Weights of a small transformer language model.
Training: a variant of SOAP for these matrices, 106M tokens, 3229 steps.
Each number is 200 + 20 x the weight over its row's rms, rounded and kept within 0 to 999. Layers, rows and columns count from 0. The size before them is the row's rms in percent of the matrix's.

# layer 8 MLP down, 64x192, rms 0.257, rows 0-36, columns 0-191
095,162,248,198,198,229,191,170,183,191,200,175,183,180,183,200,195,196,187,210,162,207,183,195,238,193,195,191,165,160,202,199,202,202,182,238,176,168,199,239,172,185,213,202,221,189,203,183,242,189,189,202,198,225,224,212,207,199,213,203,223,197,219,177,204,213,236,182,216,205,189,174,212,209,196,237,170,195,184,185,171,185,196,166,198,182,201,178,213,202,237,195,220,193,178,171,179,198,195,211,177,177,206,225,206,193,215,213,209,236,206,194,188,180,178,225,189,196,219,183,183,194,189,185,207,189,196,183,179,183,196,163,177,193,226,206,226,199,211,170,183,180,203,158,138,200,180,204,201,209,212,208,188,211,255,193,212,177,181,185,210,188,237,227,209,176,204,208,198,168,207,208,215,213,163,232,204,194,170,193,187,219,186,175,233,209,197,189,150,176,214,192,206
096,217,189,191,224,189,183,187,191,201,243,203,237,226,220,207,203,201,187,216,218,220,198,223,141,197,222,198,199,249,195,203,199,215,210,208,213,202,195,222,178,226,163,216,185,209,238,231,196,222,237,157,177,184,202,218,238,201,202,201,173,205,209,212,205,190,186,192,187,202,231,239,190,192,185,224,195,227,222,198,195,168,171,175,212,220,222,175,200,184,205,227,224,174,187,185,189,175,225,205,198,187,183,212,235,188,206,225,205,205,194,220,168,176,214,220,203,214,218,181,173,223,195,240,205,173,218,169,220,210,180,216,222,197,206,217,176,196,190,168,200,204,178,205,205,209,215,175,231,177,161,212,184,199,198,221,232,204,187,168,226,220,228,223,199,216,196,235,175,202,222,188,219,202,214,194,180,176,185,217,209,231,216,245,196,191,181,170,220,204,220,205,196
083,200,201,217,226,215,215,177,208,217,208,200,199,216,194,199,215,194,184,205,216,206,200,214,209,224,175,196,193,208,193,211,207,199,205,194,231,201,196,217,194,174,189,175,188,208,144,203,232,219,193,199,199,210,232,164,201,160,190,218,201,220,215,203,213,205,225,176,209,184,173,197,251,199,197,209,233,158,199,176,181,188,194,160,193,201,190,185,207,204,242,212,174,212,194,210,210,230,196,204,186,198,204,203,191,198,164,204,186,230,184,176,206,181,194,167,215,194,179,178,182,186,183,240,223,182,155,215,176,225,175,207,208,200,228,176,163,191,185,192,247,211,150,223,194,208,174,208,208,184,209,217,208,180,184,189,197,209,211,214,241,182,225,227,156,183,199,211,199,233,187,200,220,168,181,230,226,156,192,152,213,202,230,176,195,223,209,173,223,182,189,207,219
091,218,166,194,217,198,199,222,184,218,181,203,184,218,172,180,171,199,203,182,216,205,161,203,192,181,152,201,218,230,198,253,212,200,197,227,191,229,232,203,191,182,214,192,194,201,224,209,214,177,157,247,219,201,224,222,201,203,226,203,211,222,198,187,188,179,188,195,187,228,220,184,172,206,201,231,170,199,211,214,213,195,177,187,204,206,218,226,217,215,208,194,198,207,190,190,214,208,208,217,229,202,208,197,215,214,184,229,196,164,198,177,174,193,216,202,185,163,225,208,197,189,223,164,254,197,180,142,169,194,171,212,185,174,186,208,194,203,212,205,204,216,244,229,194,213,213,201,188,182,216,187,192,199,224,225,194,186,186,236,132,193,181,214,200,193,199,212,204,195,199,158,181,210,188,175,172,200,213,197,189,193,173,192,220,188,178,235,235,188,222,213,189
096,172,177,243,234,222,205,193,218,220,199,181,202,201,201,203,198,205,187,165,205,171,237,215,197,210,153,221,171,205,198,182,210,209,235,164,196,172,184,197,194,179,159,183,169,204,216,172,203,194,194,187,196,218,212,186,215,184,187,249,208,223,193,203,180,202,189,216,207,219,211,195,209,241,191,241,182,185,227,198,170,188,220,161,185,207,191,194,232,214,224,182,189,178,179,200,169,193,189,192,196,173,189,202,197,217,212,221,226,193,202,194,191,210,184,203,203,219,187,197,216,231,170,206,175,208,207,182,222,168,187,218,189,174,186,179,194,211,238,197,197,168,219,210,199,200,204,273,179,163,177,201,211,202,208,219,198,200,208,181,183,201,184,215,196,181,180,188,216,233,208,208,242,191,183,221,172,203,199,191,207,226,174,172,173,185,150,212,167,196,208,214,225
107,208,215,178,182,229,225,212,203,246,211,181,217,177,210,195,197,198,174,210,170,230,206,213,184,180,199,189,217,226,234,217,201,204,254,213,216,227,194,183,220,208,181,216,195,201,209,185,162,201,175,215,209,231,173,239,201,159,192,214,230,258,181,199,178,202,231,183,205,208,249,230,204,197,220,195,232,214,183,216,212,231,205,194,173,202,193,215,196,199,155,187,186,215,214,156,224,209,214,187,191,220,188,208,189,192,187,245,175,200,181,172,173,173,208,206,235,187,210,210,186,198,187,211,218,183,195,220,205,189,209,231,200,191,189,266,203,202,206,184,232,185,194,180,194,222,226,222,220,186,166,196,207,208,204,193,208,179,173,176,177,185,219,206,218,215,221,219,193,180,187,217,208,172,194,200,207,190,203,221,196,174,194,211,232,201,224,192,198,191,177,195,217
108,196,184,207,248,186,236,236,230,214,172,190,211,204,185,180,231,195,219,227,191,175,202,198,210,193,191,207,165,171,183,203,192,259,172,212,217,215,191,187,204,197,212,193,190,167,182,209,208,196,187,227,198,204,200,173,229,199,191,219,213,188,186,208,220,215,193,187,168,210,179,186,179,227,190,191,220,186,206,184,191,199,221,182,194,216,189,197,230,170,184,227,228,205,192,195,217,219,213,184,222,206,207,193,228,199,232,196,211,204,158,203,206,236,192,230,189,199,207,217,266,193,175,209,182,178,254,219,190,185,214,163,205,191,200,203,200,186,212,236,179,214,160,191,172,204,230,195,188,199,194,199,219,218,207,157,187,229,201,211,214,207,149,209,165,198,182,207,227,194,217,238,182,209,173,184,195,196,214,219,184,208,220,166,203,166,228,220,220,200,203,197,187
104,196,149,219,213,228,186,197,191,151,192,223,194,152,194,218,193,226,194,211,249,195,233,176,189,216,220,219,183,206,252,181,195,190,212,173,227,207,221,195,220,204,206,199,216,223,243,196,200,194,180,169,227,219,217,214,203,192,210,233,191,181,180,211,188,192,172,186,173,215,194,188,207,196,157,202,189,219,216,217,201,196,184,186,193,195,209,198,230,198,199,199,176,211,214,201,168,171,190,187,182,210,190,203,199,163,184,163,206,179,178,192,207,206,230,197,169,208,200,209,208,202,196,215,228,231,210,210,208,199,225,226,195,191,214,201,159,190,190,219,214,248,210,186,181,185,201,161,189,189,209,172,198,206,195,203,221,185,216,231,223,252,170,205,206,210,203,220,223,179,206,160,187,250,198,161,213,194,187,212,208,216,179,212,216,214,230,162,203,194,222,203,192
095,193,192,192,202,214,208,185,190,157,214,195,194,201,174,197,219,207,196,197,176,237,222,210,208,253,219,192,202,195,178,201,170,214,187,204,185,214,198,153,209,161,228,169,187,206,166,227,181,225,225,207,229,179,210,193,193,210,190,201,183,210,233,187,212,163,231,143,195,218,229,201,217,211,213,197,232,199,184,180,201,151,185,182,179,202,228,201,187,193,225,178,178,198,175,185,210,210,180,212,211,206,226,257,166,197,211,189,170,223,170,220,188,180,180,197,214,171,166,230,187,207,176,201,181,166,222,216,204,205,200,205,200,183,187,177,192,193,221,190,197,202,200,193,206,192,221,189,218,201,201,173,240,192,208,177,232,180,188,205,221,224,199,203,183,199,208,185,193,211,192,199,166,233,217,215,256,166,193,221,195,189,189,194,207,211,185,186,179,230,232,192,192
104,208,201,221,199,207,203,223,215,237,229,210,192,236,189,232,227,164,200,151,195,223,181,169,183,191,157,156,249,227,212,180,223,151,209,194,172,187,167,192,207,203,186,200,206,206,194,196,205,183,238,202,215,207,166,195,219,175,209,198,192,183,194,191,171,199,223,221,208,209,228,181,179,179,201,161,223,193,161,202,228,234,174,186,210,208,200,208,213,191,203,179,189,218,224,191,199,227,209,176,222,187,194,204,194,214,193,197,166,163,215,233,192,192,184,184,225,231,213,195,184,166,170,215,233,223,201,206,156,209,193,223,173,166,207,206,211,188,220,207,219,196,193,176,206,190,185,215,214,213,215,199,176,184,201,219,206,224,178,184,189,165,202,224,212,194,230,213,215,209,203,174,207,232,188,222,207,192,190,203,198,180,182,228,195,215,203,211,182,195,158,170,199
108,191,244,206,195,198,204,229,192,180,211,225,220,169,182,205,209,170,196,180,187,205,202,230,240,179,173,217,214,215,211,192,217,230,232,245,197,213,191,158,187,188,203,222,198,225,179,180,184,217,186,204,188,201,200,177,196,185,208,204,195,222,172,179,195,161,211,186,221,226,202,200,171,209,193,172,212,180,224,207,223,224,193,200,175,194,233,175,174,211,177,173,210,192,206,185,225,184,196,216,183,196,167,230,210,192,207,180,226,211,234,149,170,232,196,259,177,216,207,211,206,197,206,258,170,226,198,191,243,197,195,175,201,204,224,218,166,198,199,190,191,173,201,194,204,183,201,225,217,206,205,219,191,189,205,204,168,236,216,190,203,247,211,171,203,225,219,184,208,236,198,214,209,202,191,207,200,197,217,217,215,196,191,175,212,222,217,216,213,223,201,177,179
104,207,204,227,198,223,184,188,219,188,171,184,230,183,203,204,212,245,188,198,243,178,190,231,211,185,212,232,238,195,184,214,198,160,189,161,196,187,179,224,201,218,218,199,185,187,210,177,166,199,188,166,194,173,209,203,196,215,220,218,195,233,229,217,192,206,203,210,195,183,215,233,197,177,178,221,219,166,230,179,218,220,172,208,184,196,201,190,193,204,204,211,202,165,182,234,228,188,177,169,209,215,241,220,184,148,226,201,233,194,190,212,224,202,202,217,196,200,174,201,183,177,199,242,195,173,207,193,239,209,215,200,171,224,189,201,205,188,191,197,180,204,255,197,215,177,197,199,201,184,205,179,222,224,217,198,202,223,207,209,222,193,208,207,198,203,221,195,198,237,210,206,203,236,217,156,205,204,203,158,195,198,219,194,178,231,232,195,218,192,209,253,199
107,227,158,168,195,205,199,198,188,214,195,192,195,168,189,172,188,190,209,215,175,195,173,200,174,198,183,192,209,204,226,174,241,220,166,223,210,188,218,184,207,220,191,201,225,187,184,194,230,189,216,176,192,149,228,201,170,174,211,220,184,137,190,212,220,243,187,182,207,201,176,202,192,225,213,229,194,218,196,198,172,164,232,199,248,178,205,209,217,205,200,199,179,212,231,182,176,213,193,184,188,226,148,183,186,224,230,211,217,202,224,207,190,198,180,207,162,188,223,230,197,210,192,191,196,209,167,209,203,213,193,228,188,201,240,217,220,177,189,206,218,216,211,157,187,215,196,214,219,205,185,182,191,216,216,158,202,202,199,154,192,195,212,202,191,210,210,239,184,218,202,179,207,220,199,214,189,187,202,203,210,188,204,186,199,158,209,204,210,157,176,210,218
107,222,195,227,227,198,201,166,216,223,195,210,200,186,215,206,229,192,190,242,185,208,175,177,185,224,159,217,185,202,177,154,234,200,198,214,170,202,184,183,205,191,234,162,206,197,193,227,217,185,187,173,203,173,199,183,219,201,222,208,161,192,218,218,219,218,189,218,196,195,187,186,186,166,218,209,240,216,213,180,157,187,233,231,199,225,215,184,210,191,223,209,183,197,195,225,179,199,201,203,198,229,215,171,177,216,207,191,212,222,189,214,215,222,237,220,190,219,175,176,199,208,179,189,205,180,217,238,219,200,227,204,208,224,209,191,206,199,222,207,216,198,193,174,203,215,217,202,224,197,206,211,185,192,196,157,201,225,190,167,218,179,212,179,144,187,192,183,228,225,203,177,213,236,161,175,204,147,218,198,222,196,195,200,207,190,175,175,181,156,207,201,198
104,186,194,225,222,202,215,224,203,191,204,178,194,210,166,179,203,240,178,203,202,216,184,245,209,210,189,196,181,210,184,185,231,221,198,203,190,161,195,194,180,155,196,190,167,164,232,191,193,189,214,197,191,213,233,178,206,195,204,227,185,216,219,215,223,185,179,216,217,199,161,179,166,205,207,207,189,195,228,196,206,203,201,217,189,226,183,195,216,200,176,197,218,228,157,179,204,173,185,192,222,206,204,195,205,214,213,190,170,215,167,211,208,221,222,216,231,218,198,158,195,215,208,179,171,211,212,223,186,223,209,221,220,158,175,189,177,172,201,192,203,200,178,201,189,229,174,239,215,213,212,182,179,188,187,210,179,213,192,182,207,204,191,191,137,251,207,165,202,181,199,237,205,233,171,180,219,203,191,180,145,192,195,196,190,228,214,204,198,191,190,180,229
101,238,229,216,190,167,214,212,202,212,179,208,186,223,198,205,182,160,181,188,231,179,173,187,179,243,190,206,200,189,204,183,199,204,194,201,167,224,211,208,199,192,198,208,202,175,212,229,219,199,167,213,223,215,166,219,191,188,218,193,248,189,225,207,211,213,187,166,214,244,206,205,232,224,195,215,205,195,195,188,191,189,175,193,196,204,206,193,163,132,179,231,199,177,210,173,193,190,195,182,194,184,169,229,203,209,225,169,193,179,246,211,206,190,188,255,183,216,221,184,211,236,228,203,206,182,195,197,209,197,181,175,206,216,204,187,203,202,228,202,172,217,171,218,209,200,232,194,205,183,215,204,184,173,183,193,160,181,190,176,218,227,181,198,221,206,203,201,180,180,212,178,191,190,203,224,166,192,220,227,175,203,194,234,221,210,214,195,218,188,247,191,175
091,203,255,181,176,188,215,197,207,192,179,181,190,187,205,190,165,198,204,231,163,194,169,186,198,220,193,211,195,209,190,204,198,230,181,213,186,191,231,211,187,199,220,196,186,223,175,188,191,202,187,200,181,182,172,196,175,211,200,211,185,197,176,164,157,175,198,170,193,231,195,192,213,202,221,199,213,220,217,187,187,228,206,225,195,217,207,205,203,198,256,224,214,194,179,203,182,201,190,250,183,202,214,173,166,231,212,202,217,180,215,193,183,142,229,177,175,199,161,181,192,213,202,195,192,208,198,173,148,218,217,219,183,199,178,194,202,187,212,226,194,231,190,175,198,232,201,219,167,210,204,229,197,189,211,184,222,183,237,194,176,177,237,189,177,179,190,160,216,176,199,183,232,179,205,231,186,218,211,187,176,202,189,206,192,209,204,215,189,169,208,239,226
105,207,172,175,176,189,181,193,193,224,202,182,210,185,175,190,194,196,201,237,224,203,192,210,178,218,182,208,213,191,187,218,211,208,177,216,209,195,169,209,180,172,224,190,210,211,198,229,227,176,241,204,211,218,182,178,184,194,196,169,201,198,214,161,187,247,198,195,195,213,229,199,223,165,220,205,194,206,181,225,202,180,190,199,164,228,184,192,196,186,171,182,163,185,165,182,201,225,195,200,189,242,217,229,178,186,202,203,216,176,182,193,198,215,196,213,209,216,179,179,194,208,198,211,261,171,182,168,205,216,219,215,181,194,171,178,206,198,215,212,197,201,173,205,163,195,178,215,159,181,171,189,202,145,218,193,193,219,214,182,165,170,192,202,157,198,162,182,166,201,165,194,204,209,177,176,203,198,180,204,187,182,175,184,200,246,216,200,195,208,176,233,194
107,190,185,204,250,198,213,201,231,220,204,207,197,205,133,212,176,218,206,189,209,232,190,189,235,192,206,192,217,199,188,234,218,257,171,189,199,225,193,210,216,185,190,205,211,223,182,217,225,186,199,206,188,225,227,164,176,210,210,214,204,200,200,240,182,192,202,189,205,221,201,173,216,224,165,198,178,193,220,159,199,170,204,198,216,215,198,202,233,204,182,182,194,167,237,207,217,187,198,235,160,163,183,208,201,227,186,246,174,195,220,193,190,220,178,193,199,192,183,184,198,205,232,211,185,207,209,177,227,174,161,217,238,185,205,177,207,173,202,188,163,228,166,199,191,240,200,189,204,214,206,203,204,234,194,182,164,206,207,195,185,211,169,175,198,185,186,179,208,195,188,215,214,225,198,217,175,237,179,194,202,211,206,231,208,205,195,209,201,197,204,213,177
096,219,184,187,213,230,202,178,226,236,175,207,168,208,192,222,201,176,186,207,204,189,226,219,220,198,176,190,211,242,197,206,208,188,175,214,221,176,225,195,156,172,191,166,174,210,185,208,213,206,189,173,232,150,179,181,180,193,174,226,166,158,198,199,222,212,191,172,209,224,206,193,155,198,207,196,180,195,187,210,201,200,210,217,199,176,179,197,191,241,254,182,196,205,198,202,166,204,203,210,197,201,201,190,199,183,237,212,209,213,242,184,207,197,203,146,167,216,204,219,185,188,181,151,206,205,202,196,183,173,196,172,222,221,201,188,212,161,222,204,177,189,231,228,214,205,173,204,214,211,193,182,200,188,234,200,203,177,210,193,229,187,193,202,225,202,216,206,215,213,239,205,196,238,175,218,214,207,189,211,229,174,219,174,167,197,193,207,209,216,206,195,180
105,178,205,194,242,187,192,238,200,216,201,207,211,205,186,190,219,184,177,184,209,220,187,199,204,201,201,200,187,224,209,232,184,200,199,189,212,248,189,183,164,217,183,202,206,180,192,186,196,179,214,211,190,223,164,221,199,181,212,238,209,213,207,236,200,160,196,232,201,178,234,187,176,189,176,192,196,249,217,177,195,208,190,211,186,185,171,243,183,202,147,213,196,183,198,214,240,199,194,205,202,205,191,205,182,232,168,199,199,162,190,196,189,214,181,201,195,181,189,229,194,168,198,228,226,178,160,188,222,219,170,203,180,208,210,212,191,205,168,222,201,156,229,235,196,195,215,182,173,171,221,192,207,192,200,188,210,213,171,213,160,187,193,233,209,215,194,203,221,209,229,202,210,184,194,201,174,184,209,171,196,221,256,175,236,194,196,236,198,202,207,179,222
107,195,194,221,235,213,218,197,253,198,194,209,179,199,226,215,204,199,201,193,187,180,193,187,206,206,213,181,208,209,184,215,193,194,192,221,209,215,191,188,166,199,216,204,223,182,210,195,196,182,169,191,202,198,202,220,201,206,207,203,171,158,203,191,255,174,205,179,185,211,226,191,165,224,188,142,225,192,190,182,166,192,199,240,205,249,231,202,223,187,182,198,148,200,178,207,256,222,218,181,200,235,207,215,208,233,242,203,191,200,193,186,176,175,192,179,195,204,194,216,176,192,205,212,224,195,185,202,196,161,168,216,206,217,201,201,183,192,216,209,202,208,206,227,164,159,217,174,200,216,188,208,207,184,184,194,214,204,175,235,243,179,197,198,179,197,200,215,198,189,216,220,205,227,215,166,164,196,240,219,207,192,204,183,183,196,206,231,209,232,227,210,220
102,225,184,201,171,174,214,227,195,255,218,156,202,196,198,202,198,204,195,146,228,204,165,202,190,187,193,209,196,186,207,175,199,212,198,222,214,191,193,206,194,236,170,190,194,190,223,221,206,219,187,213,219,178,198,175,219,241,222,194,169,170,195,219,205,212,216,196,205,157,197,238,236,186,255,215,232,196,218,192,201,250,162,179,213,192,180,201,216,209,195,204,230,198,191,161,160,217,190,171,171,203,175,179,204,172,192,197,189,228,220,218,186,176,182,205,195,164,205,217,171,199,168,197,177,189,203,189,194,246,209,200,226,195,192,211,198,223,188,195,207,196,187,171,211,217,191,206,181,173,170,176,220,196,181,199,215,193,209,206,170,202,231,192,188,209,213,189,230,211,201,218,179,236,194,194,185,186,204,210,200,213,210,186,218,168,194,188,204,166,172,218,189
097,217,183,209,213,165,187,191,209,179,203,209,190,216,177,222,201,196,215,178,174,192,221,217,157,210,183,228,190,208,234,158,207,164,227,206,168,221,212,191,213,210,194,199,247,220,186,190,194,222,180,197,208,189,220,205,187,231,235,222,204,174,190,231,197,218,203,209,206,174,231,214,184,200,188,204,186,198,189,201,193,194,208,214,210,228,209,206,168,246,187,190,222,183,165,224,176,222,180,164,240,183,207,191,183,235,193,242,205,174,180,232,219,189,255,184,204,222,228,228,180,202,220,180,219,200,208,230,174,177,208,218,227,194,190,207,172,213,209,213,176,206,212,206,207,210,190,192,229,180,183,186,207,210,226,217,192,217,195,207,193,206,196,205,208,139,191,171,211,183,196,164,175,187,212,214,202,196,216,197,225,224,202,202,186,208,230,194,212,181,241,220,234
102,215,216,217,201,195,249,225,207,194,183,169,193,206,189,144,174,236,220,202,187,190,233,199,193,199,227,196,191,217,218,161,180,204,161,186,203,236,190,196,178,195,212,231,192,201,213,190,211,181,193,190,202,201,201,204,197,219,196,189,197,205,194,221,193,201,175,184,152,224,186,197,220,170,245,180,208,219,186,202,192,215,202,203,193,180,182,198,218,221,212,161,206,223,204,171,170,206,186,199,218,190,191,169,196,202,218,245,222,212,205,179,163,204,156,228,205,215,198,183,193,190,201,192,157,180,218,197,214,188,211,196,217,234,208,170,201,183,218,197,166,189,227,185,198,165,190,197,191,212,203,201,183,223,162,210,207,224,176,231,199,178,218,201,192,172,169,166,258,204,221,202,192,200,205,232,211,207,202,172,204,180,206,213,205,206,180,209,182,195,196,227,141
091,234,223,208,154,233,187,208,222,184,199,223,165,156,215,195,182,224,192,202,176,198,218,205,234,226,216,201,207,191,188,192,186,151,182,187,187,196,213,210,188,168,244,204,190,209,231,198,215,188,194,199,207,194,179,212,218,203,194,196,196,172,216,182,214,216,211,192,199,229,183,194,192,201,206,185,221,158,211,222,178,195,206,190,171,188,191,184,218,189,233,209,213,217,230,183,209,196,167,221,185,208,211,160,192,165,235,196,178,201,222,202,203,186,215,186,208,176,224,200,223,202,180,220,196,195,190,210,195,202,185,228,197,179,195,187,201,199,241,173,200,241,201,216,212,179,204,159,235,210,197,192,191,167,182,215,162,176,224,221,154,179,165,194,219,203,224,173,226,194,191,235,229,166,161,185,171,222,173,209,182,201,211,210,205,183,201,177,210,221,229,183,211
104,178,174,195,161,191,193,215,145,208,190,203,206,170,185,187,200,218,199,184,204,170,220,195,213,216,192,191,255,224,224,172,210,209,241,191,206,196,208,201,220,195,200,240,194,204,180,210,200,221,230,203,196,193,218,240,212,215,193,215,192,209,153,203,225,200,214,190,228,201,224,226,192,196,237,186,184,197,174,243,203,216,178,225,208,187,220,188,196,194,214,200,217,218,169,168,174,217,192,178,203,190,215,231,214,201,198,223,196,220,175,239,204,221,154,195,204,157,210,220,186,202,216,204,206,182,240,175,215,214,196,200,228,196,214,205,182,206,162,192,230,178,216,200,224,227,189,164,192,194,165,182,187,213,201,227,182,176,198,198,224,199,231,158,189,210,204,173,234,223,176,195,217,196,202,217,207,177,200,180,210,171,185,211,189,164,166,200,219,211,184,183,208
102,223,189,211,209,188,179,231,202,190,203,171,204,204,210,225,230,171,203,184,232,194,203,204,217,221,146,190,192,192,157,192,207,203,225,210,210,216,222,207,183,205,197,175,156,180,193,221,197,231,176,192,190,190,224,246,219,219,208,229,197,231,205,215,203,210,234,210,196,175,189,218,199,223,219,218,227,201,201,249,190,217,203,220,185,218,205,199,219,195,200,215,187,161,162,178,213,194,191,201,194,215,211,211,204,240,201,202,160,211,196,230,159,188,209,182,227,215,164,202,207,185,203,203,180,178,190,194,199,225,203,208,199,208,232,203,175,193,215,195,228,193,184,219,190,200,211,207,230,205,222,209,211,192,201,197,205,146,189,194,189,179,227,202,182,262,202,194,169,240,215,215,203,236,214,158,208,201,246,190,185,211,177,216,207,206,202,207,236,202,236,175,210
095,202,210,196,214,169,197,185,238,220,153,198,224,212,208,193,189,218,183,249,204,181,182,201,222,213,194,178,221,194,198,196,211,200,187,177,201,200,195,194,200,185,197,206,191,207,238,207,171,220,188,202,214,191,184,184,203,177,207,168,198,170,191,203,207,217,170,194,246,169,211,229,199,167,225,176,176,180,197,198,196,188,230,185,203,236,203,192,199,227,184,151,217,171,202,176,191,181,182,214,253,175,203,226,187,211,187,188,219,206,196,171,234,194,213,198,213,183,171,193,214,176,207,197,205,232,211,229,204,166,219,211,164,220,226,192,236,230,173,154,181,208,207,192,223,228,234,240,217,197,211,190,230,189,201,173,211,189,176,211,184,215,170,233,213,190,228,176,220,213,199,198,198,215,199,217,165,215,204,203,214,241,207,181,180,182,213,196,168,209,222,212,194
089,206,217,183,210,178,187,197,160,201,224,165,203,172,207,209,208,194,209,199,201,210,202,246,209,233,204,194,181,195,199,174,207,191,198,216,172,209,200,190,183,188,207,197,186,216,210,191,210,238,174,205,171,206,179,182,194,193,207,221,217,199,232,158,235,201,202,158,213,167,175,195,204,209,218,190,210,198,222,228,242,189,200,172,176,204,223,228,170,183,214,194,192,208,198,204,242,196,225,208,180,205,207,190,156,202,184,224,205,193,207,162,211,202,189,192,161,213,228,186,195,185,200,216,178,210,179,194,203,188,209,215,194,161,248,202,199,225,181,205,187,200,185,219,156,191,217,183,203,194,184,226,196,194,206,239,204,207,175,194,245,232,244,212,212,192,220,245,192,208,213,204,186,144,179,221,181,168,199,207,221,180,209,197,198,181,187,170,165,189,222,226,230
088,172,212,185,207,194,179,161,209,191,218,205,174,192,176,149,201,202,149,221,173,171,220,201,183,173,155,173,209,218,184,186,165,211,227,240,217,191,180,199,187,175,202,178,193,169,193,210,217,212,199,176,205,220,203,188,178,183,223,169,231,207,197,207,214,233,183,234,210,220,186,192,169,241,218,191,178,207,191,154,206,187,179,207,182,209,221,199,224,203,214,185,193,196,201,197,202,255,190,207,202,207,189,180,214,226,206,221,181,205,201,194,187,200,187,213,180,158,185,218,210,238,171,197,202,174,200,203,175,189,183,213,179,175,206,203,219,175,217,249,213,210,195,207,220,190,207,196,178,246,192,197,228,217,201,187,221,244,176,191,223,206,200,184,206,191,198,233,199,198,192,217,198,189,174,192,180,223,172,175,186,201,195,205,210,203,180,245,186,233,190,177,197
099,176,195,171,203,233,182,228,224,218,216,172,187,188,217,210,199,230,205,204,208,193,209,163,167,231,186,210,190,208,183,195,239,200,166,218,220,184,218,189,190,167,194,215,184,173,220,194,205,203,218,203,225,171,222,170,211,195,234,198,198,211,195,182,147,223,187,189,234,214,214,207,229,192,203,204,176,197,217,224,226,209,218,201,205,199,191,205,188,177,207,202,189,227,224,174,194,223,217,235,194,204,230,189,191,179,229,204,232,225,193,228,194,228,204,190,203,198,224,187,168,231,150,235,208,194,198,191,216,209,196,195,199,192,191,199,171,183,210,191,163,209,177,200,199,238,200,178,189,201,188,211,187,186,201,212,192,265,201,196,175,167,154,219,176,178,187,173,194,206,200,229,201,185,182,233,213,204,187,232,186,203,166,223,208,200,220,185,205,216,184,245,167
098,230,187,179,224,215,201,215,174,213,188,196,213,212,220,199,169,203,192,220,222,178,226,228,184,187,245,185,169,177,191,167,191,199,189,194,225,231,215,213,221,230,170,186,206,203,222,237,234,221,174,209,222,227,208,177,219,196,198,184,195,220,204,212,223,222,210,191,238,174,195,175,229,226,189,190,186,214,180,206,141,214,211,179,189,188,186,201,224,197,175,164,209,168,187,209,209,202,183,175,197,185,206,186,196,176,187,179,191,196,200,172,243,171,218,171,173,196,180,196,208,190,205,207,200,206,178,219,202,154,226,211,196,203,174,194,190,189,193,203,204,173,232,222,220,184,213,204,208,148,209,177,195,210,207,173,206,188,231,203,158,209,209,222,195,194,171,202,215,166,217,169,174,170,195,193,204,223,228,203,204,214,181,181,172,215,196,197,171,190,177,238,181
083,180,203,183,195,228,184,180,220,182,202,176,220,165,203,157,191,193,205,200,196,181,156,202,233,186,181,235,143,182,139,204,188,202,209,229,186,229,209,167,178,198,182,210,228,232,165,204,156,195,175,184,191,171,186,229,224,212,216,211,189,191,210,165,179,213,207,181,188,206,203,183,226,217,190,204,186,186,196,204,198,221,231,201,198,212,205,206,182,239,201,176,176,197,211,203,207,186,170,175,209,174,221,199,212,189,193,212,210,188,180,191,247,220,221,195,197,214,194,193,200,184,217,163,209,215,220,234,193,220,197,218,191,146,205,168,183,203,235,187,191,184,181,221,178,184,213,209,220,205,169,200,172,184,200,164,199,198,198,192,222,198,192,213,180,207,196,198,193,220,182,185,207,242,204,193,192,169,202,234,242,206,206,223,204,213,215,227,202,186,210,174,216
099,193,213,180,232,192,194,220,178,177,165,179,201,189,205,213,173,204,191,229,235,199,176,238,197,227,219,199,204,161,164,203,183,186,238,211,215,193,258,201,187,190,217,189,186,178,163,205,204,194,187,207,213,202,185,177,178,199,231,213,237,196,200,192,209,171,212,207,190,178,195,210,234,199,210,186,188,227,201,202,204,188,197,236,200,208,204,190,160,245,173,181,214,211,180,198,208,187,192,222,191,219,168,211,213,206,201,220,234,209,220,157,199,190,205,186,192,178,168,182,197,189,245,181,181,216,197,204,194,187,219,163,199,182,210,169,182,217,198,195,225,202,188,206,203,222,176,208,217,171,218,187,189,180,205,230,189,236,173,191,211,223,194,203,193,190,180,189,185,186,226,183,204,248,227,202,247,228,195,212,246,206,193,208,212,240,218,194,190,223,225,223,224
091,192,196,211,211,206,232,197,203,201,203,189,198,236,194,200,213,175,212,237,210,187,182,187,207,199,150,207,188,203,172,192,230,160,238,223,197,199,197,221,181,200,190,224,176,203,198,235,193,186,211,196,218,174,197,194,160,167,198,201,192,199,227,168,192,201,186,195,160,207,235,223,183,203,175,173,232,202,210,216,194,208,178,195,214,196,195,205,196,226,233,213,211,186,211,207,203,189,230,217,192,225,164,163,223,174,200,251,189,181,232,213,208,224,190,219,167,198,189,178,215,205,203,219,226,226,172,171,189,153,198,206,203,210,247,203,209,208,203,193,228,180,178,176,194,169,180,238,197,198,174,187,200,197,184,209,202,168,198,218,206,197,225,188,179,163,206,221,213,252,211,241,204,169,206,220,179,201,235,205,201,164,202,197,193,196,173,184,183,204,207,191,174
094,253,142,222,217,191,186,192,204,174,201,210,227,197,197,218,199,199,209,192,204,201,211,224,181,203,238,208,193,191,202,216,174,177,175,208,198,224,176,225,208,175,222,207,211,196,205,168,206,201,184,194,192,184,220,224,168,214,185,209,185,166,219,213,182,209,200,236,215,150,198,164,218,211,191,225,210,208,211,189,208,220,190,207,216,183,192,205,177,218,190,181,206,184,210,211,224,236,218,219,225,213,188,195,220,181,184,184,231,188,215,218,211,154,257,193,182,176,237,206,212,166,226,177,159,206,216,197,207,195,240,199,194,205,189,199,199,206,182,201,211,221,246,181,190,183,191,195,215,194,226,187,218,202,217,179,212,161,203,184,221,172,179,196,217,174,228,206,222,187,227,167,189,189,173,198,209,158,163,202,204,220,198,231,197,218,178,185,170,175,217,197,207